{
  "n_layer": 14,
  "d_model": 192,
  "n_head": 6,
  "n_kv_head": 1,
  "head_dim": 32,
  "d_mlp": 512,
  "vocab_size": 4096,
  "activation": "swiglu",
  "norm": "rmsnorm",
  "norm_place": "pre",
  "norm_eps": 1e-06,
  "positions": "rope",
  "rope_base": 10000.0,
  "rope_fraction": 1.0,
  "qk_norm": false,
  "attn_scale": 0.177,
  "bias": "none",
  "tie_embeddings": false,
  "parallel_block": false,
  "extras": ["local attention windows", "gated attention", "a norm on each head", "hashed n-gram embeddings", "an embedding shortcut"],
  "init": "uniform",
  "init_std_qkv": 0.0388,
  "init_std_o": 0.0482,
  "init_std_up": 0.0555,
  "init_std_down": 0.0555,
  "optimizer": "muon_variant",
  "lr": 0.00376,
  "beta1": 0.95,
  "weight_decay": 0.0,
  "lr_head": 0.00388,
  "warmup_steps": 200,
  "schedule": "wsd",
  "decay_fraction": 1.0,
  "decay_shape": "linear",
  "final_lr_fraction": 0.0,
  "batch_tokens": [16384, 32768, 65536],
  "seq_len": 256,
  "doc_mask": true,
  "train_tokens": 380500000,
  "steps": 11386,
  "dataset": "wikipedia_en"
}
Each number is 200 + 20 x the weight over its row's rms, rounded and kept within 0 to 999. Layers, rows and columns count from 0. The size before them is the row's rms in percent of the matrix's.

# layer 7 MLP down (transposed), 512x192, rms 0.0555, rows 17-41, columns 96-191
113,205,162,208,191,177,170,202,207,194,208,208,224,242,193,196,207,213,189,235,239,182,190,180,188,194,219,221,176,192,208,194,189,193,192,233,193,240,203,249,193,196,214,160,181,177,169,144,251,162,199,223,219,196,189,179,192,213,209,199,192,246,182,173,194,178,181,188,208,192,199,194,202,205,244,234,188,199,214,202,170,165,190,204,168,205,188,235,166,178,196,225,167,194,193,220,182
104,195,194,214,198,191,166,235,212,184,147,172,184,193,204,183,189,196,216,202,243,214,221,176,195,197,188,186,205,194,218,221,166,200,207,226,188,207,177,215,206,198,235,177,209,159,238,198,190,205,199,177,201,179,192,204,205,177,216,219,164,217,260,239,211,204,182,222,215,201,176,203,177,204,187,195,193,209,215,177,175,211,187,219,208,172,200,172,231,211,221,180,217,197,233,202,163
106,166,183,217,208,199,169,176,222,204,180,204,192,202,171,186,245,232,194,220,163,201,202,218,191,177,214,174,208,206,189,209,168,160,238,214,203,194,204,202,197,169,219,178,209,206,192,207,219,174,218,192,190,224,219,205,226,208,237,144,217,163,167,202,223,205,192,224,189,184,190,199,187,198,203,247,209,209,177,205,185,152,255,198,198,218,216,221,227,202,196,262,184,233,219,198,242
101,185,196,195,197,212,224,210,215,193,160,189,209,204,205,228,181,195,194,188,177,186,211,191,198,206,188,169,200,194,209,208,201,181,163,193,193,173,203,217,227,171,178,226,236,231,212,217,221,231,258,217,176,223,198,206,188,209,213,183,186,200,195,185,180,208,194,168,226,208,200,184,222,180,190,198,206,192,200,219,185,209,206,168,218,221,176,207,238,207,180,222,159,201,171,193,176
096,211,232,232,175,214,185,249,177,170,204,198,192,221,207,183,218,191,191,184,213,232,180,224,234,198,207,192,191,218,166,207,207,231,197,224,234,203,219,209,221,191,206,243,233,204,221,181,186,167,245,178,210,191,219,184,175,195,184,191,209,211,173,246,166,205,194,188,202,215,197,189,186,192,184,211,203,195,248,185,219,211,234,174,215,172,216,209,187,240,168,190,208,199,194,171,203
084,199,208,201,214,211,196,191,236,195,225,187,187,203,218,190,205,188,180,202,216,159,222,183,222,186,177,170,167,191,216,207,206,191,222,194,195,212,202,185,184,165,195,193,169,196,186,186,211,210,177,192,214,185,225,231,207,195,199,212,191,201,192,187,163,218,192,233,215,207,201,207,191,207,223,179,206,185,209,190,236,163,177,224,169,194,179,206,203,166,161,203,205,215,182,217,195
108,194,183,207,222,205,197,190,186,182,206,220,208,164,176,178,206,216,172,194,198,194,191,194,224,249,208,205,172,197,211,202,184,216,214,204,197,176,228,196,140,191,226,130,179,211,207,214,228,196,182,193,182,184,216,197,226,193,221,255,184,181,212,227,171,209,205,200,187,197,190,215,200,228,162,187,189,212,174,210,198,216,176,209,192,176,238,208,208,147,199,200,168,221,195,191,194
097,209,224,164,187,192,231,216,207,204,195,193,239,231,208,205,196,199,196,202,213,157,189,191,186,193,204,203,185,191,198,195,199,195,200,200,237,172,189,180,213,253,204,160,198,226,190,200,172,223,155,185,211,193,220,230,205,208,196,202,221,207,189,231,177,231,221,215,222,192,228,190,202,192,212,213,206,177,223,181,225,216,261,226,223,224,181,208,222,189,209,189,177,205,183,212,207
100,171,187,190,191,227,194,226,215,206,195,184,216,197,223,202,211,210,233,173,222,211,234,193,252,220,244,201,215,203,214,197,215,198,208,221,202,246,234,196,221,196,168,214,217,218,203,175,178,183,218,190,214,202,190,175,194,188,178,195,198,223,196,190,236,206,201,206,199,228,198,211,200,194,211,200,179,193,196,201,184,215,206,209,172,161,196,188,191,222,215,210,188,196,204,200,160
107,205,195,140,182,209,213,218,204,223,191,185,214,221,214,224,211,217,188,205,228,172,198,172,181,233,203,169,193,205,195,193,211,215,181,169,210,186,211,203,208,192,186,203,191,211,191,213,173,187,216,213,180,187,176,194,181,221,205,205,252,211,221,226,178,190,231,202,204,173,194,204,193,206,206,195,214,205,182,247,159,182,188,241,195,180,191,197,196,168,170,230,239,182,163,205,171
092,193,185,208,216,195,202,165,202,187,204,206,181,184,188,189,207,210,194,180,217,204,213,203,222,184,217,195,178,212,188,186,245,177,193,230,207,206,209,234,215,161,231,195,218,194,208,196,170,170,191,196,151,236,246,207,177,218,178,192,173,184,202,198,231,171,202,179,175,216,184,216,221,170,169,205,214,200,179,191,212,209,161,227,240,191,228,205,200,201,222,241,212,195,192,196,209
092,186,202,214,166,222,222,182,177,225,207,192,168,196,207,205,157,187,230,201,179,198,226,198,200,209,219,150,197,194,196,198,196,187,183,237,222,205,185,220,184,206,191,163,237,201,207,197,201,203,213,207,192,216,225,199,229,192,210,215,211,231,197,197,208,224,205,209,195,222,194,170,246,223,201,199,174,240,204,209,197,236,224,215,231,173,180,166,220,189,220,172,221,176,188,189,207
102,202,211,224,159,191,166,182,225,191,183,175,205,193,189,160,192,206,226,210,216,207,224,222,214,178,213,174,209,219,175,195,197,183,168,209,212,181,217,201,200,204,220,184,212,229,227,181,192,209,163,211,186,246,200,192,232,190,181,172,227,192,195,205,208,197,201,193,208,205,185,242,234,191,213,195,187,229,207,182,219,226,209,193,174,228,187,213,219,192,196,187,213,188,210,178,171
094,207,199,184,220,190,178,204,193,188,193,208,198,204,203,208,191,190,218,181,188,229,217,199,220,214,209,224,178,209,218,205,220,197,177,215,211,217,246,239,186,192,192,242,217,208,191,229,223,190,256,190,178,209,222,212,169,223,199,217,208,189,197,212,205,198,212,203,218,205,181,225,200,221,183,186,243,202,206,186,250,184,215,194,202,213,180,187,190,182,203,144,160,240,179,185,190
102,202,204,201,217,195,198,208,185,180,196,224,200,190,185,200,181,177,198,179,199,199,173,205,213,216,199,180,181,186,188,165,206,245,165,178,168,234,184,209,176,206,217,256,187,202,204,182,231,195,214,211,183,173,188,197,194,264,213,173,235,216,170,207,238,206,207,248,231,202,180,231,190,187,215,219,216,201,213,214,211,192,189,209,201,232,173,216,203,172,210,161,195,215,229,214,206
103,209,227,226,208,209,198,200,166,201,225,208,227,184,183,182,200,181,213,203,217,179,202,168,179,173,141,203,205,163,182,207,188,169,197,175,214,161,198,181,200,186,245,190,261,207,182,228,205,213,163,170,198,233,180,206,200,184,206,197,211,167,228,191,201,198,203,163,197,202,230,169,207,207,190,201,198,169,204,175,217,193,192,210,194,206,161,192,165,235,195,205,214,195,203,259,207
098,223,224,189,197,206,197,202,183,219,175,209,230,227,195,205,235,220,228,228,210,176,213,208,202,241,203,193,187,183,177,216,193,173,241,198,215,233,170,192,178,178,170,186,183,194,153,204,198,193,212,202,202,177,216,205,197,195,226,219,172,211,180,227,190,204,219,211,201,198,197,206,226,177,223,196,192,200,227,191,216,223,192,199,198,238,226,187,215,200,182,197,184,196,184,221,184
102,208,188,175,213,217,210,171,177,216,217,214,191,215,207,180,232,159,200,207,189,213,204,189,169,204,189,206,202,184,168,206,176,187,233,191,211,230,195,195,213,202,158,167,199,225,223,201,224,175,213,239,206,197,183,188,243,187,204,204,162,201,183,198,195,218,215,220,149,224,191,191,228,198,190,223,194,246,185,213,194,177,200,195,214,198,171,212,215,209,197,210,223,206,237,213,216
081,149,221,214,170,205,202,186,213,232,227,205,216,179,175,189,199,196,206,217,196,188,198,223,196,178,186,213,175,193,198,239,218,201,203,170,218,183,213,178,205,207,197,218,205,207,180,203,198,193,180,185,200,211,185,206,208,196,201,219,177,184,239,216,209,217,252,220,193,174,245,178,198,198,230,208,198,191,213,220,183,195,234,195,189,202,171,223,195,217,185,198,212,205,206,219,191
103,237,210,219,182,202,185,208,196,232,212,191,211,226,178,222,221,206,158,201,230,204,189,188,188,187,222,210,226,230,169,219,219,221,220,229,167,227,197,213,230,205,202,244,213,217,209,192,194,204,169,174,202,218,218,189,188,209,150,204,209,183,215,164,214,204,201,229,178,202,238,169,208,245,187,199,192,228,189,203,217,212,161,207,215,259,222,191,206,203,227,186,207,160,189,199,203
107,210,216,201,183,166,215,187,211,227,188,247,207,169,194,175,185,208,216,224,190,193,228,216,204,205,199,181,221,199,200,212,193,227,192,219,197,201,184,190,172,219,220,224,232,222,221,183,173,191,218,176,211,209,205,225,195,219,239,211,224,220,162,196,164,191,261,153,189,242,207,197,171,185,206,174,216,206,213,194,193,208,188,195,217,213,197,197,170,192,191,178,206,191,205,194,224
090,205,214,197,181,219,214,197,195,216,190,192,193,194,205,229,209,195,203,215,167,205,230,179,188,210,231,183,197,192,190,236,208,207,213,189,177,221,198,207,218,194,232,154,219,216,227,222,135,215,215,183,207,186,202,168,189,204,188,193,217,207,199,221,209,206,202,186,199,222,164,209,191,197,224,187,228,200,207,180,212,207,188,207,203,207,187,205,187,181,174,179,200,212,223,209,198
108,156,231,216,212,211,216,205,225,183,203,201,191,223,194,209,178,216,212,170,242,214,225,212,189,199,205,187,195,201,193,165,220,185,186,199,188,177,189,187,232,212,214,247,204,243,179,190,244,205,192,198,200,185,191,201,201,212,200,211,226,216,189,163,200,206,206,186,210,219,191,178,175,219,203,201,196,214,199,213,186,208,220,171,193,217,173,187,188,214,186,239,217,181,203,221,209
100,201,209,190,179,197,200,174,191,202,179,178,206,195,211,205,195,207,208,202,203,191,189,175,197,197,219,190,215,158,205,222,190,171,189,218,232,185,215,185,191,210,201,219,212,198,201,173,201,202,196,202,229,213,231,229,178,217,186,191,232,184,173,205,232,219,225,191,194,217,226,219,229,195,185,219,175,205,166,210,193,217,170,214,170,218,210,228,197,195,215,190,209,184,216,219,176
105,165,215,198,195,179,228,210,197,176,205,190,218,223,231,225,204,232,189,182,183,208,197,201,235,205,195,148,198,195,164,205,179,205,214,188,231,190,191,214,219,165,187,234,244,190,184,176,219,216,166,193,194,191,203,181,184,198,220,225,208,161,147,195,227,172,216,197,210,206,201,230,227,229,169,219,207,216,209,223,234,169,213,208,174,230,207,220,224,176,186,195,209,202,186,169,183
# layer 7 MLP gate, 512x192, rms 0.0556, rows 18-41, columns 96-191
101,202,220,206,186,206,188,180,172,217,202,171,206,167,192,219,190,179,202,232,178,223,192,229,207,180,202,178,156,182,165,181,195,185,163,208,199,209,226,234,201,201,201,229,190,197,227,214,211,220,220,194,221,191,223,189,202,188,191,210,212,185,210,200,196,170,183,208,195,154,158,156,221,190,186,184,220,214,210,227,206,204,217,180,191,215,204,208,194,154,184,201,215,230,217,219,180
103,190,240,151,186,217,183,177,200,197,199,190,154,190,225,201,196,170,151,203,205,189,174,205,206,225,208,150,204,193,202,185,168,143,181,200,212,153,187,187,199,213,180,234,152,223,197,183,190,177,215,179,186,196,195,208,202,164,156,180,221,181,204,201,186,226,205,230,192,185,192,227,177,204,214,199,192,186,190,150,183,184,224,200,183,219,237,166,196,178,191,201,208,185,224,169,192
103,195,174,202,184,199,169,198,192,220,169,206,206,178,195,229,212,214,191,204,198,217,214,208,191,189,183,235,214,151,225,217,201,170,199,184,199,214,200,231,223,212,189,217,189,194,215,221,193,184,197,191,174,211,193,207,178,211,186,187,188,178,206,193,185,204,202,191,210,219,220,183,169,179,225,196,144,220,198,161,218,205,198,219,159,214,219,168,211,216,194,178,204,194,151,181,189
098,222,199,182,188,179,168,214,189,183,180,186,243,179,220,191,234,204,186,189,255,223,214,198,214,188,184,212,175,225,177,198,215,193,178,207,200,228,194,171,232,192,227,195,194,178,229,199,193,189,203,194,215,192,181,173,177,212,222,251,195,207,222,199,182,228,209,206,211,197,212,188,205,212,216,220,208,171,232,210,166,220,197,189,205,220,225,175,219,225,230,198,185,213,195,180,206
079,198,200,221,199,198,208,233,195,202,213,174,179,177,215,177,185,185,198,239,190,242,259,173,191,174,191,207,194,199,214,206,212,195,183,210,193,207,155,208,186,172,204,181,195,231,173,210,179,163,217,226,177,207,171,212,211,203,224,173,227,215,219,175,196,184,179,153,198,220,202,205,199,224,183,221,165,174,211,196,185,212,167,170,199,210,196,192,206,203,211,202,182,222,212,206,183
106,173,206,197,193,225,221,200,214,186,211,202,210,206,209,149,214,189,202,211,181,185,195,208,216,198,223,195,206,246,199,197,192,173,170,186,200,209,185,163,220,221,176,228,197,184,209,158,199,229,169,202,210,221,158,189,164,195,202,166,212,190,202,176,205,193,194,185,228,194,196,232,200,200,178,201,245,186,212,182,177,191,189,174,188,204,145,189,204,202,181,184,218,195,147,225,200
093,217,221,209,207,210,205,204,258,225,204,180,227,199,209,184,224,217,192,220,160,196,246,201,183,214,210,211,182,231,202,203,209,213,209,195,190,192,229,250,180,224,195,221,219,198,224,203,197,200,200,200,207,182,202,220,220,224,189,205,207,166,202,179,187,181,189,237,176,208,152,236,190,199,241,197,196,207,179,191,191,206,208,208,197,211,208,224,205,213,227,214,229,191,212,176,223
105,191,239,184,207,215,202,187,151,215,226,190,220,204,219,217,195,184,169,220,199,220,165,196,213,185,240,219,189,212,177,212,206,189,224,246,223,199,188,189,201,186,210,218,192,215,194,182,196,226,197,186,206,206,212,219,233,187,218,215,180,197,178,212,199,204,181,223,179,185,206,231,165,205,198,191,211,182,196,189,187,201,173,192,177,189,226,197,172,222,214,220,207,204,206,162,237
105,197,214,229,220,215,194,171,192,198,226,211,211,184,200,169,210,233,225,176,186,212,158,216,211,179,226,258,185,219,184,224,200,148,185,178,218,207,187,207,154,203,187,202,205,198,203,198,189,185,195,247,181,203,178,206,217,213,236,191,187,178,206,186,201,198,217,202,211,194,199,214,207,194,188,218,184,208,232,185,201,190,222,176,164,218,198,185,194,225,230,187,178,197,201,198,221
091,191,197,226,217,175,172,201,202,166,204,188,178,181,204,192,249,185,211,231,191,218,152,214,224,212,223,208,242,207,241,174,218,199,244,178,227,218,227,187,236,175,169,229,227,197,231,204,165,169,245,219,226,171,229,201,214,187,212,195,230,165,213,184,200,213,203,198,209,177,192,203,227,177,190,195,207,207,197,179,223,215,198,227,206,152,201,221,186,203,198,218,218,202,173,169,185
096,211,208,184,194,193,214,226,219,218,196,200,222,221,235,212,198,219,216,191,231,177,169,199,186,177,199,200,177,210,177,182,207,253,167,202,187,193,245,186,197,240,179,228,196,207,186,203,189,182,175,214,213,188,174,185,206,209,219,204,207,191,213,182,191,207,202,215,210,218,215,205,195,151,236,209,210,187,199,195,194,182,212,194,195,195,176,197,206,187,206,185,196,216,145,182,209
104,204,210,179,193,193,195,175,184,206,143,169,222,198,210,187,220,242,228,228,198,203,196,215,230,166,210,208,172,189,141,201,189,178,158,189,196,235,217,198,196,164,190,232,206,177,184,199,217,183,198,202,190,191,189,199,214,204,181,202,199,229,179,195,223,158,194,177,197,197,205,192,229,215,200,198,211,158,225,187,211,170,193,212,143,189,216,204,234,195,208,167,202,202,170,200,181
094,161,228,206,191,212,165,191,175,200,174,196,177,191,192,191,202,193,228,207,206,229,233,184,228,231,211,178,202,228,190,206,192,186,201,233,188,194,166,196,218,206,212,237,226,190,180,206,175,231,161,198,216,180,176,187,205,212,237,205,172,194,203,194,200,209,192,179,195,216,208,210,170,198,186,210,175,188,179,194,193,187,206,189,166,173,186,185,190,173,219,224,189,244,210,186,205
106,190,184,177,196,190,179,221,201,219,218,210,200,195,198,184,236,191,206,165,194,200,196,204,219,223,201,212,175,173,207,185,216,218,192,195,197,198,195,193,188,188,175,223,196,209,223,199,232,190,223,181,196,195,178,189,202,157,213,200,202,208,183,221,205,207,195,169,171,240,188,189,207,256,168,225,187,179,202,173,200,205,172,209,220,179,181,174,232,214,221,180,219,184,217,176,211
103,129,212,228,193,229,189,192,218,199,213,175,172,204,183,192,216,220,191,211,217,199,203,152,191,208,193,236,194,217,158,210,171,164,202,209,190,207,188,175,213,224,213,208,194,162,186,205,175,197,169,174,193,165,180,174,158,231,170,193,223,182,190,206,208,214,228,200,177,194,200,206,177,183,181,185,211,201,215,176,177,216,207,209,198,231,175,203,187,216,215,202,199,223,224,212,201
098,175,212,172,194,232,168,165,201,168,173,213,215,189,197,194,199,219,197,198,208,195,156,171,164,200,168,194,170,202,191,216,209,197,207,169,173,189,181,214,203,163,217,194,213,217,190,185,194,228,192,196,186,224,220,211,169,221,238,200,207,167,185,213,202,184,174,202,162,214,225,204,173,204,156,201,186,207,195,211,156,220,167,199,217,218,214,160,189,243,190,182,212,215,224,179,186
107,204,191,182,192,233,154,197,218,195,233,214,213,205,228,216,185,187,190,161,151,196,176,192,243,208,190,183,209,189,236,201,189,224,215,197,192,204,192,200,205,196,197,182,199,141,236,213,193,194,196,204,224,173,207,195,222,169,240,177,223,190,202,215,206,197,177,215,191,209,175,197,202,205,169,235,219,205,187,193,187,177,206,207,242,175,196,201,214,184,199,202,204,182,200,188,179
083,206,199,197,199,213,216,210,213,183,180,188,211,222,178,237,210,170,192,225,194,203,216,229,196,192,190,207,200,207,186,187,274,195,200,201,200,174,201,196,184,216,163,207,197,196,203,214,210,212,148,189,198,181,198,192,228,197,223,200,186,195,185,217,166,178,201,197,229,210,204,189,227,194,193,162,173,215,191,226,206,187,190,238,237,203,204,181,194,208,186,206,206,209,218,157,196
103,203,224,164,210,198,178,223,232,184,207,191,183,173,208,173,177,236,210,198,203,235,185,196,205,215,220,199,194,211,201,221,227,180,194,208,179,192,193,220,203,223,194,206,232,201,231,168,181,221,209,195,195,233,209,221,200,218,163,212,211,215,173,178,165,207,191,188,198,176,192,187,193,209,213,207,190,189,185,211,183,162,194,189,222,169,194,196,191,242,212,187,194,233,185,197,181
110,204,215,200,197,189,185,194,198,210,181,191,189,217,163,204,231,180,227,200,216,223,198,209,229,203,224,234,201,218,196,202,238,200,200,199,213,133,182,212,180,204,204,204,208,200,196,215,176,202,206,157,155,196,212,212,191,193,156,229,189,206,234,182,219,175,191,169,204,187,168,240,223,204,200,207,218,213,187,212,197,233,185,264,234,185,203,201,240,193,155,207,199,211,182,208,241
084,219,185,213,178,203,226,179,174,198,164,185,222,194,193,183,216,179,230,233,204,191,197,191,186,204,239,200,195,198,214,201,206,203,197,183,185,246,224,223,211,199,212,204,216,208,206,189,160,183,187,207,199,252,220,185,206,218,190,216,194,199,190,212,223,206,218,181,222,183,203,219,170,186,218,224,204,162,216,199,183,213,206,168,228,217,196,197,179,225,187,216,185,205,214,210,220
107,193,209,240,195,207,178,200,216,230,216,167,153,172,191,215,195,178,212,201,183,199,221,216,193,192,177,189,220,200,177,194,214,160,196,209,210,188,221,190,203,243,224,242,217,187,166,197,196,220,192,220,221,188,226,219,198,163,216,181,214,161,187,235,198,185,169,214,202,189,215,221,209,217,180,199,211,194,181,195,212,190,202,159,237,191,198,233,207,212,186,183,213,208,217,166,200
096,188,222,173,198,169,205,229,220,189,165,188,188,248,206,221,231,198,183,194,216,218,202,205,235,231,232,195,198,191,182,195,215,185,252,196,196,217,189,189,177,177,207,209,228,181,205,213,225,237,184,175,186,192,205,204,210,195,192,172,214,186,206,174,211,196,242,209,162,155,217,206,198,203,191,194,215,172,223,178,207,211,214,227,194,138,176,188,203,225,231,225,189,185,190,205,197
107,201,233,177,206,207,214,167,189,221,238,170,216,200,226,185,177,207,249,157,207,202,212,205,232,184,165,187,146,180,220,195,218,225,236,193,254,192,199,193,194,227,187,215,198,221,198,195,202,177,195,221,204,204,215,210,211,217,216,189,249,207,181,205,193,195,218,188,211,216,169,196,211,184,193,214,202,224,200,173,204,202,193,224,209,204,199,207,207,217,189,200,195,200,198,201,190
# layer 7 MLP up, 512x192, rms 0.0556, rows 18-41, columns 96-191
103,199,231,174,200,198,181,174,214,171,206,204,220,154,178,227,175,205,260,226,210,202,206,191,204,205,201,182,189,202,180,170,206,191,205,211,183,206,229,208,185,233,183,219,227,240,186,217,163,199,234,244,190,194,219,205,211,156,168,198,229,200,182,228,218,182,206,204,184,208,150,202,233,174,195,174,203,184,157,233,222,215,182,163,186,183,186,199,191,203,199,190,206,197,182,199,223
100,202,206,202,197,201,201,233,237,197,189,192,202,214,207,224,179,183,212,195,189,225,210,181,189,180,212,172,210,223,202,213,221,185,225,217,215,174,206,168,181,207,187,210,208,196,199,186,163,191,194,222,199,206,184,210,221,200,204,215,205,207,193,186,186,232,211,230,215,172,182,185,180,168,236,207,194,205,217,195,200,195,211,155,203,190,198,249,175,194,204,224,209,224,180,226,195
099,199,182,209,203,205,199,197,191,216,221,156,176,228,189,180,187,175,208,211,212,170,219,211,204,177,216,219,217,186,218,218,201,217,196,204,176,191,189,225,236,209,218,177,208,161,199,169,181,196,222,211,204,187,184,212,211,209,233,193,187,160,218,178,204,194,235,185,212,189,214,163,165,203,200,178,193,174,208,213,185,171,189,232,163,203,243,213,239,196,166,178,177,181,176,173,188
094,196,197,199,200,197,185,208,203,178,235,201,203,161,194,168,201,229,158,202,209,183,204,188,198,197,185,225,187,219,220,215,215,169,184,208,210,184,202,209,178,185,219,215,195,188,193,175,221,213,217,195,227,195,213,173,217,196,178,164,212,209,232,201,151,189,224,175,191,195,179,205,157,188,202,214,177,196,201,202,187,163,206,188,231,171,210,223,227,176,163,213,196,188,169,195,215
086,258,181,190,209,183,175,193,184,203,195,211,150,210,189,227,214,181,192,184,216,198,154,182,212,218,185,198,182,220,196,221,208,212,165,178,171,194,225,196,149,199,198,205,208,180,225,226,233,182,175,186,200,183,208,208,181,173,185,209,185,192,163,173,200,167,189,209,206,242,188,194,195,154,179,214,227,209,182,194,234,223,257,193,216,216,203,206,224,210,222,191,193,203,220,189,198
106,202,188,215,231,170,195,204,180,221,165,249,194,181,173,178,237,177,191,191,190,180,209,169,187,209,222,222,210,188,191,204,219,206,210,222,220,190,215,220,213,182,185,208,191,191,160,216,221,211,208,188,181,191,215,183,234,213,198,204,183,176,227,192,216,172,180,189,163,177,189,183,172,234,180,206,190,210,165,232,199,233,193,194,221,181,208,209,201,206,218,210,190,205,212,255,230
095,166,184,185,227,178,188,221,171,163,147,202,175,155,205,240,189,182,192,206,240,195,220,183,218,205,185,192,164,161,197,218,200,205,209,213,217,222,227,221,229,162,203,171,206,183,242,191,206,239,201,205,192,251,206,170,226,207,191,195,156,206,184,182,192,198,163,179,209,181,217,198,201,180,213,199,219,205,213,213,201,185,179,196,203,207,189,216,190,238,189,217,190,216,218,189,160
097,212,164,195,220,192,200,160,194,201,203,242,208,178,208,200,220,213,187,174,206,168,221,217,186,180,183,195,204,211,194,230,222,191,199,193,179,207,201,197,213,217,203,186,187,191,212,213,223,201,225,195,194,181,217,216,194,226,186,177,208,203,232,204,205,191,208,160,182,178,150,181,209,193,211,165,249,239,205,222,241,210,165,209,190,166,186,196,209,169,194,207,201,213,212,173,226
103,171,205,190,220,173,222,200,182,183,185,173,239,231,229,215,197,177,204,193,234,152,210,194,190,208,196,165,199,224,190,183,158,249,168,202,196,229,199,149,200,158,147,173,213,195,201,201,186,194,221,181,239,198,212,186,203,194,161,195,188,232,200,217,204,183,190,183,196,189,195,184,240,200,205,155,178,179,199,208,209,159,190,205,200,200,180,189,196,200,163,229,235,186,221,187,174
097,189,181,206,212,224,160,200,216,200,218,175,173,212,231,145,205,191,225,240,199,189,200,233,218,195,166,208,201,217,210,203,172,171,219,145,212,202,189,193,205,210,182,210,170,189,210,204,169,171,227,177,211,192,202,216,188,191,160,194,224,204,208,211,220,235,170,215,205,201,188,224,214,198,168,189,210,193,171,179,197,203,184,178,202,173,213,227,181,186,164,229,205,213,236,200,187
097,170,218,229,200,216,257,182,199,208,215,217,178,219,148,198,210,167,196,221,201,207,212,176,197,228,182,153,236,209,177,229,201,186,207,205,213,204,167,214,218,158,223,180,211,193,216,208,190,202,192,197,207,205,223,233,197,174,216,181,199,195,173,183,218,178,203,189,206,213,195,219,195,205,167,210,218,209,186,196,184,215,200,193,223,203,207,193,206,164,205,212,193,201,203,207,210
104,203,212,236,200,191,188,212,202,186,183,202,192,199,197,209,218,173,203,240,217,215,159,207,199,168,191,207,176,210,178,213,200,197,180,213,174,236,222,215,207,167,191,203,202,204,181,225,229,216,225,154,157,219,220,218,227,196,195,186,210,223,184,154,202,178,157,198,208,164,232,248,193,219,156,214,217,206,223,177,189,201,218,194,175,189,202,224,195,179,213,207,218,182,180,190,198
092,178,213,232,209,237,201,225,222,183,216,198,214,191,224,207,184,201,189,208,191,201,203,210,186,224,205,188,221,226,187,186,200,216,177,223,147,198,222,204,197,195,183,222,186,190,197,184,169,201,139,215,181,203,207,195,194,209,191,172,208,194,179,185,214,216,204,178,238,222,216,199,213,205,215,206,225,187,181,202,188,160,193,234,172,150,202,196,198,196,215,206,172,220,217,220,201
104,237,181,204,254,188,175,210,217,216,199,185,195,185,160,231,217,187,208,197,192,251,194,226,204,224,192,218,203,194,195,203,203,229,244,202,166,190,213,222,148,209,214,212,198,219,233,218,222,188,216,187,196,205,214,179,175,187,217,197,182,221,214,187,208,211,196,190,198,238,217,230,213,241,199,217,205,167,178,222,195,194,200,181,236,186,213,205,210,216,157,213,198,196,197,177,180
096,206,215,201,196,195,197,221,211,218,176,188,213,195,176,188,216,207,203,192,194,215,195,198,209,166,208,214,212,219,206,185,193,201,258,221,183,192,233,175,234,180,215,172,179,206,185,231,190,189,189,182,183,206,221,185,249,208,213,220,196,216,169,181,187,254,180,179,190,226,225,226,205,177,179,200,198,199,201,146,166,206,206,190,184,212,198,206,189,175,197,181,229,214,189,229,180
100,217,209,221,183,196,208,218,196,219,191,172,222,203,195,187,192,173,176,196,178,246,243,202,229,212,182,208,221,166,197,183,222,149,201,252,205,203,219,182,183,180,216,248,188,159,191,195,195,178,197,202,203,196,188,209,220,201,163,177,190,199,203,190,212,204,229,189,237,197,145,189,227,215,214,179,189,200,211,217,190,230,195,209,176,176,179,210,224,183,202,201,219,216,220,208,202
097,200,176,189,212,201,182,233,184,210,229,184,219,203,224,189,227,197,190,224,195,205,204,204,196,191,212,191,187,167,172,193,138,185,212,174,201,195,166,213,219,172,160,206,218,223,209,197,204,210,216,204,189,170,205,231,184,206,203,208,233,227,203,185,196,206,207,205,215,190,201,206,187,193,188,191,176,220,227,226,208,189,182,167,185,209,228,202,219,196,222,228,212,195,182,228,182
084,223,189,168,211,204,173,212,205,184,219,203,228,176,220,185,203,195,224,201,185,195,212,180,173,212,184,201,218,190,209,164,174,215,221,174,194,242,192,194,214,205,183,234,240,188,195,183,204,198,181,179,193,202,164,189,203,203,225,195,243,190,177,186,212,192,192,189,166,215,196,193,208,203,186,166,176,209,189,206,208,184,225,218,190,200,236,167,209,204,232,198,223,212,193,186,200
103,155,190,219,196,201,228,210,212,190,192,202,215,215,222,233,191,210,186,212,175,183,241,203,189,183,160,173,208,214,182,212,184,212,212,206,206,217,204,203,201,194,232,192,198,191,172,218,200,175,201,237,228,178,226,213,221,200,215,182,205,204,190,253,218,207,202,161,200,212,197,228,193,196,183,206,200,194,172,215,209,219,176,226,188,201,196,232,170,183,179,192,223,206,228,200,212
105,197,203,196,219,222,188,230,190,179,228,190,204,177,207,202,190,153,186,200,210,212,181,228,213,214,168,185,173,195,195,204,212,178,208,216,235,174,222,213,189,215,197,212,236,194,203,240,182,188,197,180,194,201,200,215,218,164,219,236,205,207,182,233,249,238,190,178,186,171,200,183,178,198,194,222,188,163,179,248,183,208,177,209,172,178,180,216,210,228,195,193,237,189,199,184,208
094,217,175,210,188,209,207,213,197,188,170,187,177,190,197,179,202,194,243,205,199,189,217,204,179,177,217,193,161,201,185,191,217,196,187,196,215,237,188,246,218,168,215,240,250,216,193,192,144,220,215,191,203,226,187,187,177,215,162,203,223,221,219,202,214,177,174,197,210,170,194,229,172,191,217,200,184,197,186,217,184,198,179,199,218,193,189,227,172,230,168,216,181,200,198,185,193
103,227,229,177,223,221,215,216,156,215,182,183,214,226,187,172,195,193,207,201,172,196,232,191,179,207,192,198,233,201,231,224,180,208,235,223,216,193,190,188,179,205,180,187,191,209,221,232,192,202,192,208,200,207,200,190,216,229,175,201,225,237,188,209,230,200,169,189,213,204,198,222,211,170,186,251,232,193,191,204,213,231,233,214,195,178,220,188,195,181,219,223,176,236,203,191,184
101,195,217,187,202,198,207,206,200,201,173,189,209,201,190,199,175,200,223,210,207,196,179,220,175,221,214,205,223,210,218,190,162,204,194,193,224,200,212,227,154,230,188,192,172,224,206,197,225,183,165,185,222,177,229,228,207,173,174,156,203,203,195,225,210,204,188,187,216,169,219,192,205,207,206,229,220,181,189,200,203,238,223,178,197,212,227,208,204,225,175,198,180,217,168,182,203
105,202,173,207,210,196,218,218,191,204,186,202,178,197,196,214,159,224,223,213,228,224,237,208,194,225,175,204,234,210,204,210,180,239,217,208,219,214,171,220,192,199,203,210,216,200,236,217,228,211,198,191,175,194,202,197,191,209,191,210,201,223,197,194,175,211,175,208,224,168,238,194,198,212,224,203,204,227,206,210,208,188,153,170,219,153,208,196,211,216,214,175,211,217,216,204,198